Each number is 50 + 10 x the weight over its row's rms, rounded and kept within 0 to 99. Layers, rows and columns count from 0. The size before them is the row's rms in percent of the matrix's.

# k: layer 3 attention key, 256x224, rms 0.17, rows 127, columns 168-223
# v: layer 3 attention value, 256x224, rms 0.181, rows 64-123, columns 168-223
# o: layer 3 attention output (transposed), 256x224, rms 0.137, rows 64-122, columns 168-223
k127 102:56 30 77 41 54 62 52 39 61 55 51 37 51 53 48 65 50 59 40 55 57 71 43 46 43 62 47 13 43 54 55 52 45 50 42 51 41 52 34 39 59 36 35 41 42 59 65 59 60 70 36 44 52 58 35 62
v64 098:51 56 54 78 49 35 45 44 42 40 57 32 42 62 45 51 39 50 47 45 47 62 59 47 49 42 40 59 31 38 45 45 64 32 35 49 63 49 55 37 36 79 58 49 55 39 55 52 36 45 33 40 33 36 42 56
o64 097:67 40 47 27 62 43 55 57 51 65 31 63 43 46 48 50 55 67 55 62 63 56 42 53 52 44 55 26 46 58 45 47 54 51 48 60 48 29 54 38 44 60 52 62 37 56 40 57 53 30 58 48 47 46 53 42
v65 099:43 62 48 49 45 57 59 48 47 59 44 62 43 48 55 48 52 49 56 36 45 33 57 63 67 43 49 46 57 31 37 37 47 45 52 47 29 41 41 36 43 64 38 57 48 52 56 48 25 48 46 36 48 52 54 48
o65 094:46 55 58 77 58 44 43 47 52 47 36 29 41 57 34 64 56 66 61 53 61 44 42 56 60 34 48 43 52 50 54 48 49 57 62 74 49 34 63 48 48 57 43 57 55 53 53 53 58 64 42 62 46 56 53 55
v66 103:74 60 43 53 68 57 58 44 53 48 41 39 52 32 61 69 54 53 48 50 43 48 42 56 48 64 56 44 56 62 46 49 47 61 20 52 66 56 47 49 59 28 62 39 69 48 54 49 27 66 46 44 60 33 34 45
o66 097:44 52 46 42 70 49 52 35 63 56 43 55 60 47 48 48 57 49 50 30 56 39 59 54 70 42 40 60 38 41 40 35 56 44 52 45 44 53 54 61 60 44 39 42 45 44 39 61 43 62 29 46 56 31 59 72
v67 100:53 45 61 38 34 52 39 64 63 53 32 52 51 53 40 45 56 63 59 39 63 49 46 49 75 60 53 41 57 44 43 60 53 63 52 52 56 38 62 65 64 49 60 57 47 45 45 48 43 36 58 47 66 41 44 41
o67 101:46 49 37 58 47 41 41 57 40 31 60 61 27 54 55 44 35 51 61 53 47 47 43 44 38 44 39 57 50 50 49 33 41 47 49 57 58 50 44 78 54 57 64 65 57 50 40 44 66 43 49 62 47 50 50 62
v68 101:38 36 51 55 61 45 43 51 57 31 43 40 50 53 57 46 41 53 42 50 54 64 30 46 38 51 63 48 52 41 53 53 39 53 56 67 53 61 67 53 45 53 56 52 56 38 39 43 72 49 61 56 63 48 61 52
o68 098:47 50 66 53 49 66 59 51 39 53 49 51 48 52 36 56 72 49 62 53 42 57 45 39 52 55 49 54 44 56 48 45 51 47 55 49 41 29 51 47 76 46 46 46 26 48 72 52 36 52 46 38 24 46 56 42
v69 099:53 47 48 46 57 64 54 52 37 56 68 26 48 62 37 46 55 58 52 47 55 54 55 61 39 62 62 57 53 32 36 40 43 52 43 45 38 58 58 45 67 39 68 58 52 47 64 53 44 46 24 46 59 32 54 65
o69 098:61 61 76 56 37 43 46 38 41 49 48 56 41 59 44 40 53 55 47 47 58 57 51 40 52 28 47 58 42 46 62 48 60 44 58 38 52 47 59 31 61 54 45 50 70 51 34 65 29 41 58 54 57 33 39 44
v70 102:48 58 42 73 78 44 52 36 69 40 31 49 52 45 56 48 54 48 44 60 47 67 59 48 29 50 48 45 45 52 44 42 59 47 47 53 53 75 48 56 49 52 54 46 64 54 46 56 61 41 71 58 44 36 45 57
o70 096:46 51 39 62 51 29 59 38 33 52 52 61 49 40 53 62 56 42 50 51 46 59 61 50 48 56 59 46 18 43 44 44 57 61 53 50 47 72 65 51 57 45 49 55 56 49 60 31 46 65 50 51 52 24 64 38
v71 100:49 57 30 42 50 57 59 51 79 56 45 49 51 44 43 65 49 45 48 28 42 39 54 52 58 44 41 41 51 52 36 42 70 43 53 43 46 56 63 54 42 48 54 50 66 65 51 65 44 40 40 43 31 45 53 52
o71 103:52 58 49 62 51 45 47 55 38 62 68 58 39 57 69 58 47 50 50 40 47 75 50 59 40 29 43 49 41 49 48 37 37 44 49 45 44 52 50 56 42 56 54 45 48 48 55 37 34 42 51 49 49 30 44 31
v72 092:50 61 50 63 46 51 50 46 50 57 42 28 58 61 44 47 59 55 55 34 42 62 44 54 45 62 35 58 47 52 34 55 59 55 49 42 60 50 63 44 44 58 48 42 46 46 69 37 55 57 47 34 60 58 50 66
o72 093:54 44 42 55 50 53 46 47 57 57 44 37 55 47 35 53 58 74 42 58 49 47 37 47 42 60 49 51 54 31 44 43 49 49 49 51 50 51 44 46 52 53 47 53 62 42 50 52 44 31 43 62 53 55 43 38
v73 103:52 60 42 62 47 53 38 57 53 64 60 65 46 57 37 51 44 47 56 57 53 34 30 53 37 52 35 45 74 42 37 51 50 68 75 63 48 52 62 49 44 43 57 46 56 67 57 43 46 49 25 58 50 59 47 61
o73 099:36 60 57 52 56 44 37 40 57 42 42 53 33 46 50 48 34 56 61 31 58 63 71 50 72 49 32 60 61 55 52 45 53 49 48 73 47 43 63 48 44 75 80 38 56 38 58 71 52 54 36 53 61 54 51 44
v74 106:42 44 55 64 76 58 64 38 60 57 48 47 49 49 53 44 45 49 63 63 57 67 46 43 42 56 29 38 54 43 69 49 49 42 48 43 59 45 57 45 40 40 57 53 55 45 61 45 56 54 63 39 61 62 47 67
o74 100:33 55 66 57 60 48 70 42 54 46 47 50 46 59 36 55 45 61 32 57 60 54 34 57 55 47 56 67 61 44 42 47 67 60 63 54 55 52 49 40 46 43 57 57 57 33 64 46 42 52 60 46 57 56 47 62
v75 094:41 65 68 46 52 41 51 25 38 37 13 51 44 47 63 66 65 60 48 59 55 39 51 40 57 50 38 50 35 37 53 53 41 51 39 46 53 49 54 57 53 65 49 34 46 61 61 54 49 65 50 48 46 47 44 58
o75 097:52 64 58 59 54 80 56 55 51 61 52 60 58 41 54 50 45 49 51 69 41 61 63 63 36 31 52 45 44 33 49 41 66 51 45 50 62 41 46 47 47 55 42 53 51 52 44 43 54 52 37 53 46 57 49 62
v76 100:53 54 51 57 49 49 57 60 46 50 48 21 37 54 58 24 51 53 50 59 35 61 52 61 47 56 48 33 51 61 54 44 53 62 54 50 49 58 61 46 37 36 59 54 55 50 61 38 62 56 50 36 46 54 40 46
o76 096:49 52 34 42 55 36 44 51 47 53 56 57 64 45 41 52 55 40 55 51 58 57 64 39 34 40 47 57 60 53 33 47 60 65 56 30 27 42 38 44 46 43 52 46 56 30 69 44 52 54 43 30 54 56 38 44
v77 100:52 39 39 59 72 47 45 43 51 53 61 39 39 37 60 61 63 53 61 44 59 66 60 33 29 44 44 48 42 43 45 60 47 51 58 64 35 48 42 44 56 50 52 35 46 51 69 37 42 57 55 34 57 48 35 60
o77 104:58 59 50 43 54 48 54 46 59 50 50 51 66 51 53 65 51 62 59 54 49 52 66 45 28 49 55 56 58 49 51 49 28 49 61 56 34 41 63 57 59 38 59 68 28 38 37 36 43 50 32 42 30 35 60 55
v78 092:41 74 65 45 50 41 40 50 63 48 45 69 38 39 50 45 58 42 41 47 61 33 50 52 62 43 80 53 59 53 53 47 52 49 62 60 59 56 30 39 57 59 52 47 53 46 48 54 59 46 54 48 34 46 36 52
o78 098:68 44 40 40 35 55 46 35 51 65 35 59 58 55 60 60 60 55 52 52 46 54 44 43 49 49 67 64 75 48 47 55 37 44 43 50 48 31 42 42 55 52 46 54 43 48 37 41 65 39 36 52 48 33 44 58
v79 095:48 52 35 43 41 44 61 40 57 40 37 55 56 45 56 60 49 49 39 65 43 67 57 36 48 45 47 47 26 47 57 70 62 44 47 50 62 58 53 65 70 51 64 52 58 41 64 55 55 56 50 76 34 50 46 53
o79 096:44 49 54 44 57 55 42 64 69 55 56 69 56 44 42 44 46 46 63 53 54 34 66 52 42 58 42 23 55 30 48 36 41 43 46 60 31 70 55 52 56 47 43 49 67 54 37 54 51 42 75 43 50 50 48 32
v80 102:49 50 82 51 43 45 56 59 52 48 41 40 58 59 54 36 48 39 37 36 57 36 60 51 52 27 43 74 53 40 58 83 47 51 53 57 57 54 41 54 50 37 45 38 36 49 54 42 44 41 65 52 46 51 47 41
o80 106:57 36 50 57 39 54 47 45 59 32 44 53 50 54 66 69 25 49 60 45 58 44 56 40 42 50 67 47 41 55 43 67 59 52 60 44 46 56 32 56 34 52 51 45 49 52 57 57 70 49 46 59 59 54 48 49
v81 094:58 46 59 41 55 54 56 52 49 56 55 46 51 55 54 57 61 63 66 44 55 73 50 53 39 46 50 61 51 48 60 63 39 55 36 47 37 46 44 64 55 54 25 38 60 57 49 74 45 68 56 50 50 63 45 52
o81 095:41 61 57 44 39 72 65 43 45 39 53 36 52 45 30 57 48 53 61 62 61 58 56 56 37 55 57 64 38 41 49 57 48 46 56 37 58 66 57 62 52 43 44 46 42 41 58 70 70 41 63 41 46 52 55 43
v82 105:46 67 62 70 66 51 62 39 46 61 57 56 42 60 47 43 56 54 40 38 47 38 53 52 52 67 33 43 49 61 39 54 60 33 38 72 37 60 50 50 29 56 53 41 57 46 38 50 44 60 51 56 54 69 47 49
o82 102:42 55 58 23 42 37 44 55 59 61 55 37 55 68 31 55 55 32 59 55 42 57 32 33 58 46 53 43 56 59 52 65 55 52 74 47 31 64 36 63 45 55 55 47 50 45 59 47 48 57 68 43 71 56 56 39
v83 098:56 56 39 46 41 39 48 51 64 26 42 57 44 60 52 46 51 20 33 52 39 43 67 51 48 54 48 53 43 60 48 54 33 45 47 64 50 41 58 60 41 44 40 60 58 50 51 42 56 45 28 49 67 38 47 44
o83 100:39 43 47 47 47 55 46 40 43 38 55 56 56 46 62 43 49 61 34 77 37 48 55 58 38 33 32 48 37 62 53 45 60 55 51 51 36 42 62 51 46 42 53 51 59 68 64 68 47 49 52 48 25 66 33 61
v84 109:57 56 56 47 68 55 56 53 39 53 38 53 59 33 59 55 44 67 46 64 46 60 47 63 46 50 50 61 49 48 54 57 45 53 43 59 54 51 54 63 49 67 56 51 32 44 53 55 58 44 55 48 60 90 50 43
o84 099:63 42 59 46 61 46 59 58 38 50 44 62 61 45 31 40 62 55 37 51 43 54 44 28 50 41 60 57 40 49 48 33 41 49 44 66 60 60 32 49 33 62 50 37 42 34 36 39 57 54 49 58 48 52 66 46
v85 106:44 42 67 45 45 36 56 42 59 46 50 49 53 48 60 37 26 49 62 50 52 52 49 65 43 48 62 30 55 63 62 49 41 47 64 44 62 57 33 69 67 49 65 49 46 47 39 49 65 62 66 39 51 48 35 52
o85 100:54 40 27 74 29 59 69 55 38 60 48 43 48 65 49 41 61 42 37 53 46 52 58 31 57 43 65 59 50 50 57 42 60 48 54 46 56 42 57 48 45 59 53 51 55 50 55 52 48 57 46 22 43 39 40 69
v86 092:27 49 49 54 48 57 46 43 46 56 58 58 40 47 40 52 54 41 44 46 61 42 46 55 59 44 43 62 74 38 38 29 68 53 50 49 41 44 57 62 49 50 61 70 54 70 29 59 66 33 51 46 41 63 61 59
o86 088:39 63 42 68 58 64 44 43 48 70 48 60 52 42 52 53 49 56 57 55 44 52 54 47 59 36 37 54 46 63 57 53 37 59 60 37 61 57 48 37 49 44 53 58 42 47 38 44 47 41 50 41 53 52 58 28
v87 098:44 35 56 55 47 56 49 45 54 35 37 64 47 31 39 58 66 53 48 37 53 53 47 55 57 43 31 57 43 56 62 43 67 53 49 60 52 35 48 63 63 53 45 45 61 50 52 61 55 43 44 45 52 43 53 71
o87 104:33 39 48 58 55 63 41 56 50 55 61 58 43 45 44 28 40 28 45 47 39 66 23 45 31 35 55 54 23 39 57 42 64 57 51 49 55 49 57 29 56 65 49 44 39 63 53 62 50 59 49 44 41 42 60 31
v88 111:54 46 52 38 71 54 53 69 56 34 43 58 55 60 46 37 52 60 59 48 40 43 54 42 58 41 41 43 56 59 55 66 48 52 37 58 63 61 68 50 42 43 66 40 49 62 44 36 44 54 51 44 54 65 59 59
o88 111:54 35 55 40 50 64 54 61 55 70 56 44 61 45 55 40 41 50 33 61 38 65 47 67 55 39 37 52 58 61 46 59 58 42 44 46 45 51 56 55 43 50 51 39 79 54 50 42 61 59 47 58 50 41 36 46
v89 103:39 61 43 34 56 47 50 44 51 66 62 46 72 53 39 50 46 57 54 49 48 58 43 49 43 56 56 59 42 50 41 43 67 51 45 55 60 58 58 31 55 47 47 47 36 47 62 46 54 34 64 43 60 60 50 56
o89 098:65 53 51 52 53 31 59 53 50 51 56 43 38 55 47 45 48 52 64 61 60 50 55 31 68 49 40 49 44 43 40 51 63 33 46 48 64 23 55 32 55 45 42 53 47 59 41 48 40 44 53 50 49 61 59 34
v90 099:65 62 52 38 50 44 45 39 41 45 51 29 57 62 51 60 33 45 50 70 47 53 36 49 73 47 52 63 44 49 49 43 48 51 37 50 61 47 54 45 25 49 48 42 51 63 52 55 66 59 54 41 51 61 53 48
o90 099:71 54 61 38 51 58 32 43 33 65 48 53 64 50 41 52 40 55 50 45 42 44 54 43 53 35 63 47 53 47 55 39 57 52 60 36 63 59 38 47 46 65 50 55 64 43 50 45 50 49 38 36 51 38 51 49
v91 097:48 48 32 43 38 64 47 52 39 39 63 43 50 51 35 24 33 47 56 57 34 52 53 64 50 59 48 56 49 61 63 46 60 45 40 42 59 56 61 52 67 70 44 55 56 42 54 72 55 61 59 67 55 49 59 41
o91 098:42 53 58 50 55 56 34 55 27 54 52 32 54 47 51 44 56 44 37 58 46 44 58 39 49 53 50 41 53 65 32 37 56 62 46 50 36 52 37 42 51 53 50 59 65 42 55 38 56 47 65 40 49 55 42 43
v92 110:49 40 69 61 50 44 53 35 47 56 46 63 65 63 63 51 47 58 69 68 69 63 29 47 40 72 60 48 53 47 45 51 43 48 47 59 55 49 34 55 41 37 34 52 46 45 50 41 33 55 68 61 61 55 51 58
o92 100:34 55 60 58 58 53 44 50 49 45 51 34 47 37 47 47 46 54 37 22 46 59 64 46 47 44 60 60 41 34 56 46 39 71 39 31 67 40 42 59 51 64 32 54 62 47 56 62 51 53 39 57 61 54 47 48
v93 110:46 49 44 45 49 51 45 29 35 29 41 68 46 37 40 53 57 40 46 53 47 58 51 42 36 53 48 40 59 57 34 45 56 63 64 63 65 58 48 56 61 49 58 31 52 49 66 54 36 32 46 68 75 58 53 40
o93 106:47 35 43 50 62 54 62 59 41 59 47 61 55 41 51 40 74 39 60 57 38 53 55 61 40 41 61 56 44 45 56 49 31 59 48 52 48 40 30 50 52 54 35 46 54 46 61 44 21 60 43 58 47 26 53 45
v94 097:47 68 43 46 68 46 67 59 56 58 63 55 49 51 51 67 65 52 29 47 50 38 54 63 56 57 51 64 61 62 38 27 40 43 27 43 40 59 31 53 48 57 37 44 58 44 41 31 51 38 56 50 47 52 39 56
o94 098:58 56 56 68 62 50 54 53 51 40 50 54 50 51 46 65 54 45 44 19 39 60 43 66 57 54 44 48 41 60 56 34 59 43 68 38 57 45 40 69 41 53 56 51 59 61 47 33 42 76 51 43 28 57 38 47
v95 099:56 45 54 51 36 45 53 72 49 52 57 56 45 54 63 42 46 73 50 48 35 60 44 60 46 55 42 58 59 37 33 65 43 51 53 41 50 45 45 54 78 53 61 51 54 55 39 43 47 57 59 45 39 39 49 37
o95 102:33 55 34 43 46 55 47 57 55 53 50 40 53 52 53 61 42 48 35 56 60 52 71 56 50 46 57 55 49 30 59 53 40 54 39 37 48 40 69 54 55 55 65 55 48 46 66 44 64 61 55 44 50 60 37 36
v96 103:47 40 51 48 62 45 42 59 24 63 46 59 32 43 48 52 43 34 51 59 51 41 53 51 65 62 30 44 42 45 31 44 35 61 43 71 60 46 53 63 52 54 39 51 44 53 61 53 47 51 53 54 54 43 58 41
o96 101:61 39 57 65 78 44 48 42 39 43 44 36 46 40 40 41 72 62 35 56 48 28 43 32 47 50 60 59 52 36 47 42 66 45 61 60 41 38 61 24 51 52 58 43 50 43 40 53 41 54 37 50 55 53 61 44
v97 097:35 59 54 47 60 41 44 36 55 66 38 48 56 62 47 41 50 51 32 57 66 56 35 50 48 53 50 63 40 56 32 50 73 46 52 50 55 63 35 50 49 55 34 49 42 35 67 53 56 54 48 59 47 51 34 57
o97 101:47 59 51 63 40 59 54 53 54 48 38 44 61 33 43 65 58 54 64 64 65 52 63 41 41 54 60 28 52 30 62 36 37 47 61 45 67 62 50 46 47 55 51 53 42 55 45 45 50 44 54 57 51 43 35 53
v98 104:38 59 63 64 60 29 47 59 41 45 35 48 71 47 43 52 54 46 37 67 52 62 45 38 52 58 43 50 54 49 48 59 53 46 43 62 46 52 55 44 29 58 41 36 53 38 42 45 47 47 61 55 74 70 51 44
o98 095:47 53 64 53 50 44 56 45 52 56 51 67 45 49 49 62 47 53 65 41 47 52 51 48 75 33 45 53 57 51 47 43 55 39 60 53 66 37 37 54 66 35 69 62 66 39 42 65 70 47 58 43 50 41 42 64
v99 100:41 33 52 54 49 40 41 54 52 47 59 55 40 57 61 46 46 56 49 45 64 46 35 39 67 33 51 50 61 44 71 51 38 51 33 58 54 43 44 66 60 52 43 49 42 53 31 62 45 37 40 46 35 33 26 44
o99 095:69 28 42 47 46 45 47 43 62 17 38 54 62 40 30 50 58 40 53 56 54 66 45 41 58 41 57 49 40 60 57 57 48 43 61 39 53 51 42 62 59 52 69 47 53 50 40 46 48 53 47 65 58 28 45 44
v100 102:73 49 59 37 67 55 49 47 58 43 61 56 53 48 41 75 43 45 43 39 75 50 60 45 54 53 45 34 61 51 63 44 59 24 38 43 41 34 42 41 53 53 41 44 56 54 53 46 60 40 34 50 46 47 56 70
o100 106:52 56 54 52 55 56 63 46 47 58 58 41 48 39 54 57 42 62 33 55 41 55 53 36 55 53 47 62 58 53 50 62 42 48 60 41 38 52 52 60 54 44 48 53 48 53 65 29 56 71 56 52 60 48 59 67
v101 098:56 67 53 55 54 42 58 48 37 54 54 36 60 55 44 40 65 34 64 51 31 49 47 61 65 48 50 55 56 58 56 52 66 64 49 54 52 51 54 67 43 28 47 45 64 45 45 50 33 44 53 51 46 43 73 47
o101 098:65 45 51 54 65 62 48 37 57 57 56 49 46 58 49 57 42 39 59 58 57 29 49 42 46 53 32 44 55 52 39 52 66 48 68 55 46 58 58 51 47 55 64 37 71 34 58 52 65 40 39 54 66 43 47 51
v102 102:38 63 55 50 50 46 36 35 52 63 49 40 61 56 44 57 60 40 56 62 56 43 53 64 36 68 59 51 56 46 56 34 50 44 35 53 43 57 41 56 45 44 56 55 63 47 60 33 33 46 41 39 62 40 52 30
o102 103:38 84 48 52 28 50 48 42 50 43 61 62 56 43 61 52 69 45 46 64 34 63 53 54 42 63 46 54 60 43 39 58 62 55 37 40 57 50 50 35 34 38 59 52 49 56 50 36 47 47 57 45 47 48 59 57
v103 100:60 45 65 53 47 43 53 38 28 34 45 47 58 52 55 41 51 54 47 54 57 44 58 48 46 64 48 37 40 54 52 58 52 30 42 54 47 37 35 61 53 33 60 50 61 54 52 44 57 57 56 39 38 59 38 54
o103 096:52 38 55 45 50 54 45 42 61 35 61 46 46 59 54 53 57 49 31 53 50 53 51 61 36 69 55 46 61 47 53 62 41 59 63 48 42 50 64 46 50 29 59 45 43 60 50 40 55 69 53 45 50 52 37 50
v104 114:61 39 49 49 76 30 58 38 35 42 50 48 51 59 51 52 47 54 44 49 36 52 61 50 51 42 47 45 38 55 41 60 61 54 38 58 55 51 55 54 51 46 70 58 42 41 44 46 66 38 65 45 60 44 77 47
o104 107:39 50 58 61 44 47 46 62 53 59 57 37 53 42 63 41 36 61 42 63 26 51 52 56 39 37 63 40 51 52 42 51 47 46 34 62 50 54 63 40 52 35 44 54 61 26 51 50 36 66 48 50 56 63 51 37
v105 098:57 45 55 60 40 40 50 55 34 35 54 40 51 58 37 43 48 36 64 34 46 28 47 58 63 53 50 48 56 37 52 60 35 44 56 63 68 59 48 57 66 38 51 34 45 44 47 41 42 37 52 49 57 40 45 48
o105 095:58 58 49 59 55 53 54 46 65 55 64 40 68 51 61 45 43 41 51 60 63 56 43 36 48 55 51 38 69 45 59 50 45 47 63 39 42 62 56 41 38 47 49 46 57 74 62 47 48 39 40 41 49 35 77 61
v106 103:61 42 54 42 53 44 59 50 38 47 56 35 49 43 41 65 64 54 35 52 59 42 36 44 45 27 51 58 50 59 59 56 48 35 50 53 40 50 48 73 35 47 53 48 70 46 39 46 37 63 61 70 40 60 29 50
o106 097:41 57 36 59 58 55 48 62 47 61 48 48 32 50 31 65 49 58 54 59 45 47 39 63 50 57 40 54 38 36 52 51 69 53 55 49 52 56 33 56 49 61 48 42 44 68 37 48 48 55 50 42 43 48 46 81
v107 101:60 55 45 49 54 68 57 54 39 79 50 31 65 48 50 53 60 66 28 56 58 60 58 42 33 39 46 39 51 44 47 42 37 30 63 62 40 59 42 53 44 40 48 35 41 40 57 46 49 63 52 39 36 53 33 81
o107 101:47 33 64 58 32 33 56 58 66 57 48 52 63 45 56 39 57 59 53 54 65 61 52 39 34 57 38 46 49 54 65 37 45 47 55 63 45 38 42 53 28 57 54 62 55 49 39 60 27 61 57 65 60 45 47 66
v108 093:55 36 39 65 53 59 35 42 45 72 52 42 35 63 54 57 54 54 55 45 56 31 49 40 38 67 56 58 54 30 41 39 60 57 48 58 38 54 31 28 48 45 41 51 43 60 52 54 57 64 27 33 52 47 66 56
o108 092:50 70 47 63 58 52 47 52 51 51 44 58 45 64 56 49 51 45 41 53 63 41 50 63 31 51 75 34 49 65 59 58 32 64 45 60 40 38 42 35 47 58 48 60 52 65 59 37 51 42 52 59 73 54 43 35
v109 103:57 58 48 64 59 41 66 51 49 51 61 48 46 58 29 47 54 35 61 58 44 49 40 46 41 38 64 51 42 45 57 59 58 49 54 56 50 55 45 51 46 40 50 35 56 61 24 45 42 51 54 42 46 75 58 40
o109 096:34 63 45 62 45 55 40 50 39 37 63 45 55 39 36 52 62 47 52 45 36 65 39 42 64 44 34 53 43 65 53 51 54 69 47 57 55 54 45 48 58 53 56 47 61 56 43 41 51 51 51 52 64 38 52 64
v110 101:59 43 32 43 85 54 41 57 69 61 56 46 43 48 41 47 52 41 40 43 39 53 60 51 47 57 53 64 46 45 45 57 52 61 51 61 47 70 47 43 33 40 66 45 47 53 43 36 67 45 45 20 41 58 54 50
o110 100:47 66 51 48 51 56 57 55 38 56 51 41 62 45 60 60 54 48 33 60 35 51 59 47 61 42 42 47 55 58 65 56 41 42 74 53 42 46 53 53 46 36 56 45 59 43 51 42 53 50 41 36 53 32 42 35
v111 099:42 63 53 41 66 61 51 42 54 56 57 25 48 49 52 55 65 40 52 47 50 40 44 49 46 56 35 55 71 56 48 53 63 44 47 45 48 66 42 53 36 45 38 41 50 35 38 56 57 52 37 57 53 52 45 42
o111 097:55 53 48 49 55 56 59 41 50 54 50 45 53 58 54 50 55 32 67 40 73 46 47 29 45 36 53 62 53 45 57 52 46 50 56 46 57 49 43 44 47 67 55 40 39 65 56 34 50 52 47 46 58 29 46 43
v112 095:57 64 44 39 61 54 33 48 40 55 40 59 43 45 49 63 26 44 63 57 53 56 66 61 57 59 52 65 73 59 53 37 46 46 56 59 43 40 36 30 58 58 53 53 52 48 65 46 58 42 36 42 59 33 51 50
o112 101:35 58 36 42 59 39 44 37 49 52 44 76 59 57 49 51 63 53 54 53 41 72 83 64 62 41 53 45 42 58 49 29 50 54 44 56 49 43 45 43 19 50 47 50 57 45 44 35 51 56 52 51 54 56 65 48
v113 097:55 50 49 56 63 37 43 56 60 54 34 56 54 68 62 46 42 50 49 42 52 50 58 49 63 35 46 47 39 50 60 46 61 38 57 47 42 61 73 39 45 72 56 39 57 47 60 50 43 56 42 46 48 37 43 54
o113 101:47 50 51 57 62 73 43 52 69 53 53 47 61 53 39 39 45 69 39 53 51 41 54 34 55 35 50 27 53 52 57 65 39 44 67 46 54 50 42 43 47 42 63 37 40 40 36 51 40 50 47 49 38 45 54 42
v114 094:53 46 56 26 70 27 48 54 45 58 50 44 49 54 52 63 50 40 38 48 71 59 30 48 52 41 53 53 45 55 49 41 51 53 63 59 50 56 52 45 54 66 60 45 46 58 41 57 44 46 43 45 41 61 52 58
o114 094:53 16 32 69 53 50 51 56 46 48 44 34 58 51 42 51 35 46 53 59 55 49 47 40 50 32 41 46 59 32 67 58 50 53 55 55 44 63 32 57 61 68 57 64 45 63 38 49 43 60 49 48 56 47 46 51
v115 105:45 41 54 39 59 48 63 53 63 51 55 48 35 36 59 50 54 47 57 54 53 49 47 36 42 55 51 50 64 46 46 44 31 46 35 41 56 52 56 38 58 57 59 48 47 44 55 41 52 63 38 47 46 38 37 25
o115 102:38 59 53 47 56 38 37 51 43 43 56 53 58 43 47 48 37 57 62 48 48 47 56 61 63 62 63 69 61 56 56 39 62 50 42 42 42 52 65 53 40 41 46 51 38 54 44 54 47 25 33 43 64 53 42 57
v116 092:61 53 42 45 66 48 55 50 31 48 56 53 49 57 59 55 62 45 51 63 42 48 47 51 36 43 41 36 43 56 56 65 39 64 42 59 53 58 33 69 55 41 48 41 37 41 57 63 49 51 53 52 63 61 39 44
o116 096:58 58 49 56 58 61 60 54 60 48 50 30 55 54 45 56 46 44 40 48 39 52 65 52 60 55 56 65 27 52 47 53 40 43 28 50 28 53 56 54 60 45 40 81 55 57 55 42 40 60 54 44 47 52 40 39
v117 101:54 42 62 47 62 36 60 54 51 48 41 37 69 46 49 54 43 62 45 41 66 53 55 49 52 44 40 33 26 45 35 65 42 31 30 45 47 45 56 60 52 50 58 52 51 49 74 37 60 45 61 62 41 66 40 58
o117 095:42 36 60 59 60 60 56 58 53 69 32 66 50 58 60 47 43 55 48 45 51 52 45 44 45 53 64 49 42 52 44 79 55 50 49 38 53 71 51 56 47 45 49 48 45 61 53 57 32 52 50 52 33 47 44 41
v118 108:66 54 39 56 65 61 48 64 48 51 56 57 48 47 43 54 47 59 67 52 51 45 64 71 30 53 48 48 47 54 46 38 44 55 45 42 31 48 49 56 64 64 31 31 59 46 66 52 48 73 45 35 51 61 50 51
o118 101:40 61 64 44 41 46 36 46 40 55 37 21 75 46 51 63 52 57 54 45 64 54 45 56 50 60 42 51 65 40 55 49 62 25 61 50 40 31 74 49 40 50 50 41 49 67 48 50 45 49 43 43 41 39 44 51
v119 113:50 37 46 55 71 46 47 65 61 32 50 56 60 46 41 46 55 46 44 52 19 51 52 66 61 53 43 56 50 56 53 58 63 46 38 44 67 39 56 42 38 41 65 50 53 42 51 51 54 44 42 46 50 51 46 48
o119 108:29 41 37 23 45 67 60 52 49 51 51 59 47 55 43 60 55 38 37 55 44 50 41 54 62 64 31 47 52 69 48 46 50 56 56 40 41 44 51 57 47 50 46 38 51 54 42 63 48 46 37 60 51 53 43 38
v120 095:62 51 59 48 51 42 51 56 51 48 37 38 50 79 56 75 53 61 51 50 44 37 53 42 57 47 58 72 40 50 54 35 57 48 41 45 37 40 57 55 44 37 50 53 62 47 42 30 61 42 35 46 46 53 54 44
o120 098:47 58 48 31 48 60 53 62 50 54 35 40 34 50 22 55 43 46 46 32 43 67 46 38 50 48 28 32 45 39 47 49 43 52 32 48 45 53 54 51 59 42 50 46 53 54 57 55 63 58 40 61 69 50 46 59
v121 097:48 44 63 67 37 71 62 51 53 62 43 29 49 67 56 70 47 44 43 45 42 42 64 47 50 61 44 38 51 52 39 48 53 52 39 34 31 36 61 45 56 52 45 57 50 43 57 55 57 63 44 32 27 51 30 53
o121 097:53 47 54 41 61 60 34 33 53 42 63 63 42 65 54 43 50 57 43 45 56 59 32 56 29 35 48 60 39 61 36 40 59 27 49 64 54 50 54 60 54 59 49 45 54 66 53 52 32 62 65 54 55 59 43 47
v122 094:51 33 60 63 54 49 45 58 59 39 50 54 51 46 48 34 47 58 43 44 49 50 53 66 55 63 50 50 46 52 68 44 47 47 71 52 62 51 59 54 67 54 47 63 28 61 55 57 37 61 47 36 53 58 51 63
o122 093:54 31 58 62 48 51 29 48 47 45 32 65 48 57 55 46 58 44 48 53 65 41 46 61 40 62 57 44 39 56 53 61 58 52 60 55 53 55 65 46 45 49 49 58 52 37 55 69 45 47 38 50 61 39 59 49
v123 099:55 35 55 35 61 41 57 67 47 33 56 41 58 40 55 48 44 28 46 60 43 55 33 50 35 55 51 69 54 64 56 47 45 40 47 45 51 53 41 76 34 43 36 45 43 61 51 50 51 46 51 51 56 38 58 52